Part of a small language model's weights: 460M tokens.
Each number is 128 + 32 x the weight over its row's rms, rounded and kept within 0 to 255. Layers, rows and columns count from 0. Numbers have three digits each. The size before them is the row's rms in percent of the matrix's.

# layer 10 MLP down (transposed), 768x256, rms 0.0604, rows 362-433, columns 0-63
095:146088147135115144123091100148065105165126122160110139115121082114127114098071164126181166225127137088133117165115126113137136130173104182139075106104129183131149138136078110119162147077101079
102:164085123164090115084091072132142112078126102115063121163123127148077115146065124157168156111151159096099150093148122150154146134112150155158111162137096144150115172112097116111142075144146094
103:125206134097175240098097118153148140111095174109142128084068151137062137114188111135122170074140167109137153068101151102162096144103136143123144207119156185159179104111082133125111181086150105
093:102079151123097145194210054116133111134134136118107130088102133112107140084140125110124117095159141140140128138133125203113162108147154124133118125091134148126076091110143155128148165182122092
103:130059137130116134137192174124093179214108172146097191128141121109086130134111093104132160180134103121122135175188094203106147120145113084184137055087106142125110177105130139076125117114105108
100:166069091144107082063087141096091135068135112117150095075137171132063069096107133197162111124103162090140127187143155132149169163096168154169130116123123130105095141139086132096154153104155108
085:154102158134100156179053084098131160132124153114117171076139143108107159119108087155155138108138152127079130118110137123095082119120141151121131072127085121091120151175080113118089147154101148
094:173055131058118080198099129157117087078074189124084164080156142140101132077139141095174121094167066125184135096090136124144126139146124087058090131123146129179134168192115076068124146144116120
102:099119122096104097144087144060061156184164164110118154146149087184133134088148163117110124054076172119043162110117093101134178140116142142034117157144158092178141119138076098167094164083105150
104:109148150127169089147113032132128143115130120154152112151112121114168131112164182152094137107093172139057122116094136055135130119188143161126150174106092086186133107094114129103139048149112131
100:088122078148106110103065156142104115115052113067118164142171128105087213138160174119169115131179126063108110086109126145136092172143159139157108126129158132100155138117173126127107148181140110
102:151140169122211151166158119098060081077127091098158102094158106141156123168144131154104141118240135110114107132169101124178184133109129129092093068166190104181117119153203133146123111136131093
104:184134065087076128161104134095130142197083133151097106101129153115177148095161148126109158089062142150088146159116136167180110122152132140066165143151095131086085111100111163139154154152088089
102:157117091114135075168136145050134185181122144139163109134172160157141131150126190126126094150114123115192120173104089113136065067081136142174127073176116171119154098113165162154100133130117104
103:184039163059122097164111152153125081153107149076223110155138138183109112140130133079114150134136115153145152137197124088172143167108110118213109147128133149160122065160058178109124139107137173
103:133139147145115108140163129133145084164177096133086123105108181119096153177092112122201097094105114150136133125159072147158116084126094143198149089154116208196141121112081146068087156108170088
101:097110132136179162137091146147173149124179141106217145166087080103117173113101107077102095120162114124165178152110101092196150119137095157150115112130097140192141131140125131134108139110193106
100:136158080138099139192119096109118087141075150110150128143102152114086146177116100141144124085114129091151105174131104137162087120120123161132098192151135143144139091106093143178109171129174188
092:123085151176136164175168107102111079152117191117092127107101101146159142125125087136152173151098099148126095095093136169186120134114157112114125154102167118136148123096167127113108085090098113
102:116158090145092186099169164226143129146097136115090162134154048145167099140102130060107084178115077127116141107094107194149145108106140104095187162198116141095122111148174155095164113124125152
089:151146081116165165113111145107139120136072118168137112153140083143159092138179163098139128156110118146115179158112115171120123126139181155083141169126132099136133155147111123133138099087104138
093:139176162122137148115166119141167124104098147123122166182120167142091136089145104117134166084134107127157139093044140127121104079080127138115128121077112184195086192108109100102097132093096112
085:108163117127168047131141172133152139164074161221086129150123127101112100157124160208105093154082092159135136088154157132126142159141102121085154104127159182133200104144119126122150074078138123
109:143163150176093126186134177195142168161215105123191143102130104169194143108088084111123061123082139102175134119133147148124136174134066129122136095155143108138104111102117192083109130130079168
098:123137106136121187158137113167155152136102146208160124177191108166112097097181102140125114155141134121115130088151145163228079136121132091104136135072106106129113116133154152089127137108104170
094:041106111115096101150121182137124163140147141127180125140146129102079103149100143088057138139104108143126092108137137129182108063180081095120121099123121168160172185124077117091109123174166152
096:094089126158129148077117113141150156159150180179150143130121080136123129142056130164123158107167183153160135121165166078132144177154110108202061112090166099165215133132107122149082118107098151
094:131098113138175096115178018095114085080157186135159124119109133098126079111154136102109103075157065190135090160110123106089178099175149135133108139105126108109084079111163118193130095123171099
090:036142148090164115080086126100147104118087136162094079112175159133125134140120107161138089100122122173123145079146119154120101153089098150102128163068095168111160107149161155129134105136142156
097:119088156121072079171136152071112120057132163160125136100085182129074087146149070121124121112123204103102115117095076066183085114142126090082158106100086081123156171038106159138136060169096107
095:175122151163115134155177116116136135142123075091116142125075108101046168149143120142121121116113105121101158149143062113084089141135157116153139134151118163087064182066153138153139178214103148
097:134066158144146157147161122178121171147111136165051144129133124100133097094082144156124187126125071145120094103147116080100113122132051166161105140151195062127138143120105098101119167138129123
094:164095136148098118126142093129151098199121166079162111164160139157098134091125153120131088106071105115127139112135089173138097094093131149166124139150110093095045112125093089129170165087102147
113:187133165148089132134098167082148158167134114156142174140149116110112131187132071098145141126073156156096093089133104103147105158126182164118132156146142141078098120116109140109079085131144148
101:169119108114159144091143180137156106079131084134076177180149139119122112135190083179145095115121112137108159185130167144111120163084141147116075103136161156151139133182156195079057169127168136
104:174091087121165075118132132162147169077151178119104148147073099151109192140100173126114106178089146143104096098116158164072157118146186138079148148118058185127168146151094129145116131140135130
095:094138107163121138098142133051153121071139152096099127132137149157114055190127177155097148138115111172185160097119142104194152197136084129117131144132083152088175154132137050087152088170076146
095:131192148043190062118148131171085116122136173132152196112162165111123126107147140101125127123058116104169167095069134118133130139149076206180087121126080121097180112169197130180102160140072071
107:156104169072121155168073198136161185110157161121072159149148173122139148124177094106157147131173113110107155145196117097137172150136163146064135070176121135132117155139123130127089113170094132
102:117111218019089123151162151182148176092092160141148108112140086117193124129121126139130127180155142097083101188117110105160082139076075131134132079155105142105071107121155115149099129157102073
096:124121139134121097115173101128123164137169087141157110095106157155143102147096146104121102098131090168109169076102134115134131142118091153184105113137154143091150141191112107173102145108125090
103:046140064130122157169066143082107096098035121097132157162158104112078146096075101126134135115115102155182144112147085128143085118125126138115146113101129105161171116112094129085131089153130171
089:135131103182133126125115153134090131206104151090201139135171147126173171149109119121079119201135159139094103099126127073099141082143179168154090083077083107116095115137117152150076110186096117
103:123128075167144126053154113156082156128096145114140090099140099129125146141170146165199176146085115151108103129059134168142151156106071116161161134153156122154172141134145115122104119197080107
099:072172144109135171165048131159148131131058062130142104097150170110180112171082190159139128156112117114145152115113085159131107144131125118138107128093091151095091132137107152123129183131145159
097:129117088106111146150067191114141125156080048161172129128141192123098091115136122145176149126116117115117133119144167168145130109169095114120173088136146133111143105121146188166078148161118102
103:150134163089159113130159131143111160145148096128123209112144149113143058144098161117148101162141130070149101161105120116144102101136083112158099117157065156160166103133148105137096163156111153
105:139137127135087141070078107122094066096167172197104144085125162170117105154130121142078035159125174140161110135136124126180127127124139166184141152091100113126137110149093110078155140101123173
097:156168101129148094155087100143144157097124087122100104159131176134152113116117113111132175197130090090136131191158191123124117179134166135115158078165151096136117084131093134123107109165092099
098:109131153125090085143124113098148105161087121142121108086134085145120132138144118122116138186158160138141124191149143147145170127130172150108111090101126089086094178055166158103149156168167120
112:073117186158100166138164127135122166068091121092125159109137139141055083093095120135169107155062164129139155115184130101181115123094141061157113116089073105105125136098093137154108146172166148
098:169105123104113119132155124158155157148158142108127144096172113179183195123189130123122156124091121109087155204137084136104181109106168141077062095107112175164168159138120162154157088119136106
099:104055099119102077181087130151112132120177154153083178100118129108142116084134159127165106122104129148095161137082092131123129118183162169116118149153141138121026054100049085118139116132061125
100:140049092053154095095099142158120130149131161140137097146143142148143135107056128162111151077186084114089122110177127142156065159145128173136074134109125119068139137104098183149140136067136047
102:134129085163121100174134066192096125156110093156126151129067194159085089106160069158122104137122096101103112163127155167074110154104213122132107102134106136131149123098113155132128082149172060
100:084104058157153154181129090122144106096104115146137151150090139117081137104136168089105134146128088128101108130241095135184113092186061116092095137128105112187097127118099174162145093169170135
094:147099108158116121146107123145177116104072169136100160148140105077108139147114128212151117119115096060076118130117122138105115140116073131158139103109100114119162096131115130149090083152165070
092:115086082145099163142123158133120146085168150136090120161095180139165151135138138174207099145091093164142113128140118153134166094055099084178132087122086166144126128095129161165097116122110057
107:152138084146142130097118117211204160100133159154136116103149066153146152073134095083098095211128135179204157119120174081105140179128129105118189104123084122138114170099167103117117160121112113
099:144189098157145087115156170138130094129121166122169119130071073114187110103195092121145071149180186147111131157116213113159151200087121130138069108087133092155091110176098143141110122139137148
085:158094144129069111092100132160146093131088159191137117203102159108133165121156099129119158129113076130130131156103131147155154066171176143135168111179172170138134115098122151100177131121185118
104:150127119165153095101124101151153140164222109117153112132136092137115102154144147156084098190126115098149142182189073142191100188147118096125147150123085118142096128138112114107150210122110119
097:141063095130079098142161107094128121142107142120080151155155159117091124087113108118142056068134181163120093124131074134160071136120147251158098158145127105134054147157118107071142099147137039
099:059096129157163132085163050124144156122163084116144151119109169090085174129088133132098117144107163140089143139143172213151084133159139161143135139132152143156188139167122094179119151166140149
093:213186155170091169148128084117140162143146094124137122091108122121107146132130132099148144089074084080154122075097108096115106172137107109094115135140086173137138167158121122060142134227099121
105:135151141144102154136142144129144128165088124056142188121088165130115105127127131138137093141063117145124145079122160106153119126075137152109099115150120097146097108079115088153187137115152164
093:107118156167124068135144121080087138155136130076106129144124170111094133092077108134142123075132183097100154170139162145089123126150092171123093121134092137131148117069104127121116148087173125
101:103221114106134120165087116103081195114132159145125131146087125153167186121140111107168144169073136138112180164147121086126097140095124103233147159112133124162136146152181180130144062057132134
103:078140151109130142144160123050125171109106083083122209074153089089075101143166035128127103158080172104103163109147164124138125131086169138148184135134123121175130080143112213129187127149137139
102:154143094077155085107135086118149113145135146087114133101101154115160101145160142127153162137088167163122104157063189148112128143145075178153157162114140118109147145170155136051178150099109108
105:188197093158102130097152194126133133022152163176155175140129098163091173159139193097140141089093103130114096116183154110171131101191157129122172131064098105153117141085124093141144131074191197
098:132128137109111164176126077054069117101093091128107129151161157106113163152108126185134061135038096168161173161093188112059158109086170157093150095114111130111089163205154095113212207169144158
# layer 10 MLP gate, 768x256, rms 0.064, rows 363-433, columns 0-63
099:140166120105209141102146085085092144110149152110118150105084119084116163117121151143141161113178150162137129208159117202124107161078175114126119126137116163126113157116069165096134128121144098
103:106101163153170085158112134127154131093143102184125138147126081125061153110118124105066120140187127120080196160123124140140105127094109170110098117158109153143093127127127136144140174135119098
095:156136061093084121135130069123097107129097114127113114120178158146129127165193102125130142172099156151136122111075161156167140101173125103141137072116172124076099148163148101100090104127110123
099:167133121203128105144142123156133127107135099121094197099108154150127126166122182161129139136117099124161097147075103150058095094155096135164089126123167158107109145160165092130146099121174164
101:112134121112180185073090138184102124143130098149076119179079145176140120064140151059130145171116097158145104074121137164103101122120104116129146108189161143184110175171161184078094110160084072
091:127144062087110138051155140147106139142026093178143124132150118135117115138095153070174102156099055135167040104110066124146157110149117124103115141103186151142094143044183182080156114166115156
096:172128145112109198062128154110120147103092127125110126129098166125104151127181103149096120168125112129101106058129088119153118108165153115018162111149126153115046118125154114074160113144119098
106:185157150198120125091124118072095071121180158170185131138157170132097107124176118139105100189163147123185102165125114183075102082148088181156110109132141142130182139109149148137179117152135090
105:114110068190170092113169110160142114096118102174130097116169164152139150148178092102129150081184096102104161142105170128121125135163119115126145183119128147126118137151098100105087132083105129
104:101160142120092148149098091091080125115180146126143078121126147049141155144154134155157144120135142112124164172168101134083070098166192134068125096166130042181171170123102161127173157142065105
102:130087170115142121150126151093117079070153155106094115133051107080144161111053139106113159109126157099141158155126114120107107142109146169216075128187157124097123111114108161174168121104103061
101:134093056143124124104096142145108158107078109115134131138135129141145120110143115154116086180180131120099154121112161087104094083181081109066139176124167090077160125145119121137069150093121108
100:102181138113133099149164084153149170149060192118114103126099142131133144100100164117154088111042146107060146101158173156114078131121064125148146120132117085134089096148137130080153143090168121
103:135083133162167115094130102123111182144100084141139080119123111133095113112032088117124144145093130045072113114092117171137105162152173187120195133101103121079143141084125144083147114118130118
106:132117133151118164101124127089114094132147142139145121134144105062133115090110114125109172135172104109084179176145117103154208150158099061102142161166120068135135156127168174189098089138147145
100:156086151147112137174118089125147156085088167195153103105153138189101147121133094170175068090127090097099122120128191149080106086196167131120119108174091122124079092075136160108188156099072074
100:129127153094112064147151099067129110148093112099151105115160122168071131125083124136124177114160092062127136157094111093102198079088090156129135143103145152136073174134142136168126067128170091
101:164168184161182144086077152068159107075108080098132144138141114102170119106108124146117128122100117070094106129129067124118094170161178114108129124107088168151106096133140169102160135110176135
099:085085062255174120079062148153094126162162113152122119119123081163161165142148114105109139128113085138135074140099139154098090113122079109092141116122187138096087085101165150104122133142147210
093:132121116165162188175161128181160141135160170101150149089135134149085101150150126111140169100133112139129127114191108116068165111126140143145094157098131139161041197177197189156074064111117115
097:071159122125164161096182090074160226071139155142151126156198113098142183164116078142135162167127081123089127128157146115194118148134098150117103108190164084176119137175101159154127132141083112
087:062140130151123132132124134122111135114133142171072157107135157123059081137139155096129136158188168132127157111203124119137192155107081164122162095128082204166147127125148161100137132128111133
105:148154145164175145142128114118126214152145119164081193112126073135117101119108111169101103121094160151160163072139086082126129106130076103109082085103122179120121123037146141126154144096104110
101:093104124132078070100162134113098105122089122159138162104063143118128071130148094132135097151137130132113186129165100099168123089123145115171149124110111110092179142102173093075121136181108204
095:159158146206117114122182136131094126119137166126098125063143115100145171145132123128100151170154123126095159136180132170152104141105118170165093123151093050181150136138112136152149133137166138
094:138118119114164161122075096110125118036131175129108107117102141116156126117142089109101080157081050136124095121160152152075132108158112148068160108099126165174092134108144095194081131119083116
099:169084105144120150159097128148132140184062116180168083213088067111159082140169133118118091139089128145139110105106078101154153120089189103092159141163122106108150162124146160108118158115131094
094:118112159105052158130115116175068077153129101097090147104089147136048134158127160100139094137168145158129118111103108113150158129133149159058119138178124091148132157132208098097142121142107047
099:138110087170132137131106154060221139149154126155135099126119131166160176070113138109131120084186109159156147143116138072136167074137071127128134128106156136146081135169116122163164120132100126
096:144145148140077182124109145063109091155121137068074141008129130076110142193116138146091095115141086171144097127089136128149105148117126127088142099139108125129136148115127145148123100159109080
103:137097144182124162111114120144148131106159128170130134118084134135129092127207156153158122063122209114135208146166128101145118095160107134133140118139130100207121143132128124100152176130098134
101:056106133115140148144135137190166121124131159161171100101078104134158153036083079149175124114092123127146082123113133076061134142112070121178109167141145100193142097100147110097086089195157075
106:159148072173119197161128162083082139161117137128168149144106126103065111112157154152135180149139098179138124108142154194120084128114147104170107099178144134081134122117136119186128129109108150
100:162140096083206101136185182142207110091080119081128123089189160168084168104142152217099099154103112189125157152103122162138139201120104110099183151129189144162132088087136133185118143100186092
103:140164113088105199052080112151137126083120116099116114152148129097063129129127076137150134122125104126170154103107122079150129166140130185174137159134107148104103118114123089134109154124191109
099:142132172118121104070110163086157222137118116094145119136103113114105091182127124038069100128128131129133175103120133108101166121078141111129161161132128125175080129169134046076188143132102142
104:113113153108096105101113091086131122103111134055134133161138090075102161185130112143070074127100138157102146166094178136156102096087218152115097161131113145150139132092129102112167132169149142
106:121186086182143166152090107133144155146179141150165142143171106137143078100156165089094130096149127180142066066136114124157126118157140150155162097076099110100090121149083172149120103127144145
100:169153127122165114113108141067179143121079118102077078161149167073122199126171136074113143138177151089118147127123153163086113125158147168129126144154161079109129130107149136099111105115125106
100:186158105197141108159136133107164117085146127181129158099103202221124191152091096135105120151138161075101134146133123088130152101169154111085104094128060102156155096091137163163077162184137146
097:109083113151116161135165062094125153151110140058123231150144095135148176156134092101119117099107124161143168130145183166121146142128127081174172149078154105143147134107177085172103159128208137
091:084107100058137148133093111115142093113041110168127127142094108121066044154089119094210115094075074150139178132169130120180137146097098108112100149146133152115146127064144140088105125106099183
100:138131171137136095066159127012127097132110191167104137101118111128117153155061108131090138135092132121127087191189159119130143103087112133111144093142144103118145135088095146186134197104122136
096:098127127157149094138098150110109181118111179088129175189171157133132161113148161109160117098172165143133130149113149173148188154095045198108168104148159131145158150138195143110120154099095146
098:152136136188124093146164135102113074129145100108107102048121121130093142137109128097089126110147150114159134116127132131145130145151177130108109123123060072117140164117120183165153101127159111
102:151104130121062141150146125104125080137049144105092128187163163107097162093033123140100176079104101070109167139106151122116124117144113168142068095150110117123128081131126124161149137107120160
106:138160173132144136155112120128160138156063096166155084136092148096163180095112192095122169107111161151154144115093140183135153178192110152174135134185145115133132127081110114145090148186081101
096:139180070174112122092104142137156095148161126112132133123136192122119159114144157112144154195096128157077083124083159204149062101146103078114122143162133097121135143091135088118156128126111118
102:142148187116158169128135118160103153126117161173133129119185136161130183135124121157098151119160217142070133174108107177112148155212077139127187132172079139144092044134145097116140130158163088
101:161105150122142058106121154136099076167167162145109165174138125124113141131141086143112117165139136135151142111096124145107107124163137107120112142152120040099172154130146140060205161099141137
098:124193107182122106143119135154099097162115121143139137106167158076110154099102156150133151131154174137158119120099098154149090150127082171140107093197159158139099157093164080101233149201147129
099:120154081100141235132079096111087123109202128100136144047132108190118143106154134109125149159102104181147139143120144131134137151068151157133157080076134073141126128128109108129094105186077144
096:121154164120084171118188196129097128098120206133138108168179106172185195155151121171134126169124101064133102159098129129095116155140141078118098145062165100095141173096137127151157158113084128
102:076173155121196123122102113135140168144121190113090146130117133170182122100148174165112118143080159095107132130089187088114098071139195140095105115159141131147178052096112096126171135124083145
101:133114152137137184144108082161138158137131155163121139095133158078141102118135122108136124107141114141123154133077206132163160138120137166160146144165155123127109193120159073108139148163204113
103:130165178121174185096139083113152150182133132128083089112139106057171096105147081136103135174143107113101140123136143161126151096143135143122185130160121107172137157166185115183124200168114086
093:080087172138126195156235176140100123112119122206077113107121128145113088156141063133110140152119104181145149089137107116161133101170100106161153074109127180109124137188113144127106123094158175
104:179124108092141088115075158104182141118131182149124095129173135131084113119173108135135120192184115142158133091065142110116151148198087104136137097141113178141121125072104079108100136126168140
100:215127147143155169159185094121128077187090117124138109166153144085130136099108142095128108158098144147138106155106121121151129111128150093113133132154142129168038144136119184155111125127132153
105:125132115194133117139138132074085071147111126116147095155144131127098154183109132096074149158153144100141076075146096096150143130131095139135142127127108160126126106122160146136135111122145153
104:132095083162158144109135080141144113094139172140084117133137060123184178159102106174137172138154092101092122136125117144114084180079094118092137107119082100099110128136181107153148138169048117
097:158134165149118176137091149138145180134143132174060092172089128107126202098088162072115070078147192153113144153206136174117136155126124076147129150137100103129097085158145142127173177135125110
093:116152089076100103139129126107131123100141158136150095129153088164161117183172118128123135122169065129202114153072092151141161106167118109149109146077104120161134105116180096157145121125139140
100:107133121128159102092119110175093167174107154176109151137198067115148147183161154187093108160167124094143119149054100150177102107138150105152089098136140123106101106063143204111163066176165132
103:161148109142156144102119116164128090047135130171099114161127106116130145154097139161104137063140094117155132088132136182134110060119119108193120097135137072091112130088077101111090140174090050
094:121082174127100146141145102144154147107146173108154090130112102158085163115126140175088102162160112099174110152136113138113127130199065096095102145066125131086089110119119129151120118175150079
097:111139041148162097085111131137136145139103139098140079095051180191158074114165125077095070141123115117103152151120160117150088054201108159142146145090175127105166136160188147065103096159101113
099:093151146120103070106118171103109132115126136169146126194120131115105147149131116073106119118126150157126142182138116086146096126127083126109092112152093114170121170112115118157154141154071175
100:110085116124118101145130130164160133124126173129104134158132091093103191132118143084148088111101091153159115164116185077141171049132103137105159118063082025126127143099161183127133080106166096
099:166125167156157132119159104155156177161176111140193136133109115146118110110091116190146146116144153099132102117172149157190136134111119116076108111111124094119130135119064139135095172090114133
097:127050111151127156139130124086116140107102145097098181209075081121080113137128105204153168120144157172113181105094149109097102136184116154196136106082122070112088115160114112123180176166107121
# layer 10 MLP up, 768x256, rms 0.0668, rows 363-433, columns 0-63
101:141072211160099115149075100147158103141177103078173130112131138130178122098136184103158066154042115124125109163121113091091115096106117147109105073142116087161149103094179144098140133068102062
105:147110143162085168150086183153136200188108124123163162114163178096098119131051127158141153195129111149140064155165158143085133084148090070083151111140138182091086090181196109109188082131156099
095:049159092077075154101154120158127134121127119085136126188140124082147139085104100071169133061165133155122136143125127107147156192097097154065106124143138133195180184093177152185157127099130159
102:106173093148091090178151153150120121135155145136126189084101127104118145144092153144184084057159110083094194144109158180105165171105159172136142111108127113131131133110135151152153097132156100
098:136114154189112139062111186159144094149142168167150159125178092099147148179171131140133172095153129143174099141075143141130100112098201162119130111180081144144159080158126109157058082121084215
091:179111074096129090117146142094136062114157176139153090096149123138137130124089154092101112104105128138109152056137070152096080127185129052124133155095173199191100103123112147170122173136073103
094:106136113181198139129117105047117136136091121108116119118085109154151099161119068089084101109098216060146127132145171114068115154136087166147129108112104137118110087104155153070162109172118158
101:096094135152147144103139154139092107140032113095110138103059191181108105090068125151116171099076107155126090164146065147144115092136175201120117092182120057127122103110228147067112168125123081
105:091098120163115115093167107161047148057128114169142165170187116059138105121126118139154205122194087143152175116138162103157150151149181159107160125195076158124102130116103140124189112144101126
103:127120167203135105164086126102090160098134201130172115122119138100122080123128128096148155124120076176150083115110144070116125131106219133117159079134157103115157117159154148132142084133111156
104:094140169142095156101140109144186122100104112084141155139144123153132095086152174123141209114076078239128147118179108140132134114149103135116139076182139110097142145143160105153137194097145114
100:084081204126130114128122150148121095107068154095122148161116082165122174149124130125109161137093089135138104125140146088167105066110156119111142142113119100114130114110146121150149091099134184
099:146121122123113171095103130198141118072124080140059111160142138167113091133111132052126110174155175129104139146123146161201145106183106114141183142137122041147093139108102148130142163100156160
096:067169123087111119143142089121092089157182133119067167109132178153132103083164151188148128121152185099128173107152147138087142129108078143174115106186158125143063163138118148103084140172146171
100:113142140085201154116107147137124130120109114143166122103134057154176108131119115134140157132145049172082076079126201135085163114128101127143134131087184139066120083103115120251080112117096155
096:130164078199152110190166154181124141169166139101131089164069112181170153144144133098062109126132123136131109066123092110079096152109098161138148136079126172138139072085097083055080121139126174
099:110127134069144164138106157083135181083081186134149122172153155064147144146071130086150117147163132096092105147191140153119122181163152104095193161163097119135123153130142092104147130067107148
100:135105135110201134168146211137071085139108132102172082154126208133112094098107111145141065174127086139092129108118136152085136121085145134083059105111104151156174178086090098196122141168103174
100:129092190125108103125147185104117111164128125158088091176122186144076135110104124178130160065109129123173172117170083114099155125155129064101085084119190129092147118147104183153098170106120103
093:129074134155110115083101135150209175144145229112125123125112156120096184162083123144189141129195111115139142124135130145158116114137129117171133114131133121138184142118179078161202167166224136
100:171120121137127130123180133124157208173158096111149113138104158110155105153095197125154131111142157085143164155163143138112094123149145203162137108215112151105204164126161146136148136139129095
083:211180135141143202125110151104114091064130124050151110146130116148063169085106103087161162109152166150169130150117138077167150102083173156120135124112134089117054166080137139098117129102094147
106:096118131181113163133161121138099144142176120145131167067126136110171093097136106111129198114094114147045159149080170159112155043139094053188162100106175050113189076140135175169168139170160140
102:128123106106156125121125113133123144114138132114150152112121126142163132117117098150145120150095093145107150128111107115141166121148093150104092098145091138124131156117139049093145142151199067
098:113185189147130113064119129137056132170112153139090108142132127153168153124174146214153112145130083119116124134128146084175152131128168108171132060134105071126098167109101163123102099128110098
097:141130106096138142154122135147102119133112120095116104157115185090130131070188155183155122102007104100147118142060101124107090077113160144108134082110126203077030132139133114079119087129072100
098:120104118051149152161127128187131145128107095178165074143158089163124093167111116129151125154080109172127103063102165126068189179167144083136144108138100186081098161112111146096119124141029108
097:145167120164155107136109142067141108180059166131186154052151147132167117048159161102100163180129102112138107083054125161099175094120142106149145159094156147073080175121135116116124172124198157
094:148155120160177108115131168144092110149092176105131110196186142136126125135108101170093135149113073065149159115098080132104182129132199146126069139176123140102096136189137126118115135138085162
097:143165118093160173135143134177118154088131187121151122115123184117146124135131102143170111103155113081112091138115101107129128121169078128113183122132083080100158096182098143097112183127132118
096:121123174067197179118102122176158144061090165117130085105099144127131135132152113084086132124176128153074152168121086206145086151094103098076141063068086126140095132084141102177117105120159108
094:141185169135119130120107129153186117128152201121164134123085125162092095129151125145112097127161152117062145168112146167136067063103139136121071152149097133153138111058061112098145098105130116
105:140074098170124146200094140131050105091128110094144176103107150130155077159111147119139146122090096116148153133065099158129128077166214126142074067129167145148129135112111120099100088130133128
102:109115132101146180151117164145149081150157181159135136161162121156167084110109111167147127125176114099192123097159173062105148094156114120155139130103131088124139122113079129126039061147105137
104:101136148146052138108168127091071096204160164131110161105153139130104126099140109112181137132146130128111128121107133093104093114173105073121145131158098065106139110167134112095135126129135125
104:142135193101113135122097126144060128123107151144142105130153096077079156084093106128160122117074145144150148120206100117092122053155112108116163021163141155082171080089158099129131125077130111
099:150173104150077166111153109125155147176109103095116077108158092151162138075196072146097138134116188155103075140204128124135195105120146070124138087102132172178152155118072104141140123136181151
104:132079093117128094146204079108137108085065153196131171149126101169137114116118183185110089128109115143129116104126178146105114140055184143119088090085157131168179115104154142015140125129117150
101:127171150193087123156142133153074165152153058149126071111112175141135107141154134114146141135235172158120150142131125137085110164108128141149141102168150192133122125064091113110120105149137138
102:111107066139114157145081180105168120146156154057171134132134058081141130138145094157095085130130104184148091072133164143101121152113131178126142101126140107162160122116096127127140129093124136
107:154130123153149071168133078161110163190177125133086127156044126066112157143084154142150127137142201148110155083100093050120166157098137120141115119084116081115157155099118140150129095103105128
090:143095105145126129156094143138109142143103123150060122135121080089136051157144137114091132051149076160144144123161123150136102161169101115115168143129192142090133161062167126086192121093145163
102:132164167101121122113146132103078121176152142130134183101096164159117118109084125109125100148131156111101151191154095110099140093139146077183091090112079106142123153093089141148141162116183081
099:095042129130161132087113107102063067175130130119116143171124115156160144160136080168158161185092103126096089138185148112097111101131101133122135150087172159131087117145124093086143071094146144
103:130175120185097169083171094155158124061162131050107205102109134108153144180032154109095114133081096178130126141103099130143127130131115135167147155057093121142180094118169107099063146119143058
103:140119102119148163099144159185136136124148196121140136101179165149143129119184119145174059094116140115105128147109129161136119161134110133147123118137146094096124124140105177158131146182157157
102:159113132181128137142133146122104051135172211131131119156162165132119142194150135100134082095115077140120096146131114118172120110105129078133133115082130174167156117180061114102169191138159120
092:048125161115100166144118135104106155096135152142174168126127081182163046174132098135158100131165134114091143096087128124134142113108127141075120163105109124159151124181107168097139130150148125
100:121156201194148106127079140114091116165104096133111072162144160147157102143141143101105162098164120132168144127103053185142121120115123111163134171134106139146119100145134091132140070086150167
103:115153193152121155043148104184084077142155075129139120148113136130130150182176135122121170135098060148072061117084128128077082121166180153150142089115137190177073171144093197118148119145101130
095:075146135170071184154127146167121128116144046132167134094098133197190094098119108112190181079090087087152113077137131079151136183133071132156125146104097101128118124122108134124088111136161119
099:159175094098132139128098136147110131131161132132122162118132143118106127196138143119065076104152164107119063120146165113138179105161130100157180144118077069128207086125196176129124077102084082
103:093107115095095121128133141214166126155152222084117144137148132145138153098133156126119181156160094142085108162113138142111173085131143106155132131169116117157113130124179116122094130137051101
098:075091195079100129104150146079103152111132198209129161133108095167131137115144105122132166107158131165144148174116123135133121152150148175129122120097098143176161154159159128125093102107123180
101:092125139168156089150114126151137130144130141095091138121089139085156127157153097164155156119152152096109055090119087120194138136089083139169161165123157055152103140094194078126150133123190154
099:191102166155127115088054096118127131131155182136118088129079086165154120085087100117149135093135172105140106147106123139107112097124133087107177147158088111082142127134100141142118121101134138
090:124175116139124138147203109144083085144125150139167112157149117128169103171141140127108160156111105118156154110127139114151202119159181181059161140073154125136130143113088089125134126168117099
104:120100164082083116122054113128110226114124138134109177181130085134099122138190122177110159088160119093128147112147124158141090092110183134147148085087125161100181099082115152124130189097142143
097:134165107109097140113146130119094102132134173133143115145180114080115084145106123117054085133110137160172089088138057146132126123133153134031169174181106106117094118100142061134156179135142107
103:136102114111005142146111091086152095125113176196091121152131145090139119164115126188179129196184122128159177143124142194112151172141161112131140160072129093121116092085102091142123161112134155
103:162150097126083174095060102073108158148206091123141138140139131198171082159066168181148143209100118106124145153140174088132121115125124099062125154117111107165120135099111099158095127136065179
095:076083142126165172075135191137152135154184123115161110153116123103148175152127088115117170085063180139095132078096141103140137105113134121156129113071126116147129142123078132128135183180109165
091:180078178047140092160084116170140103137128133123119068145158151088142099108131157155185127114121108099166133123176172123133162128132138083132146132113117097187101141098102116126130128122098100
092:106129025161129067151153168131167063123138115106091104176175095092142172125123119085110136118124153158119204136127141138131138117138144159123151109132079122118130173124069097142088081121125123
101:127144128101148106082113148122100178154177093147137158082139090084195177123146094089137170142191133149126081201165145190140071175140165118139226162137152141190109181124110094083073163117100122
089:152148117071108158140110096077155160103101154219071163101105073117144134141122192135140083172118052132121134094156058085120140143149179095135139104118141117107123112145174129086122139140085118
098:181095102124196114148149164116047158131126081127042028139120078104114150059167159154114146067090129119148129101153126091110104144098154172132134111162137092138144123143100104096149127110096131
099:144147140128136094199141172114093113123170116127097101181103136118138064129141177151110192116146057104126163126099083089133103093101128084114175105145099102143145129179138086146165119143067114
099:132180188136146148067130139146102165107171095169120118133159118127182143120111104081098158116162170147126124156165140128073128102148116136138143159160122120115108094110123095161103144103157155
104:109087074164072146118101077186216162133146091083152114110082098084141090116189154126175121124126141127102150130131123128085147046160167098168130151136144109161077149125147112099164082104180110
097:153089170103148119127080145142142146088160133142129060130098130130154078100140124201111107112180049149126143120089162141111155121162119143159149128111056166085146140131084157132134130149136193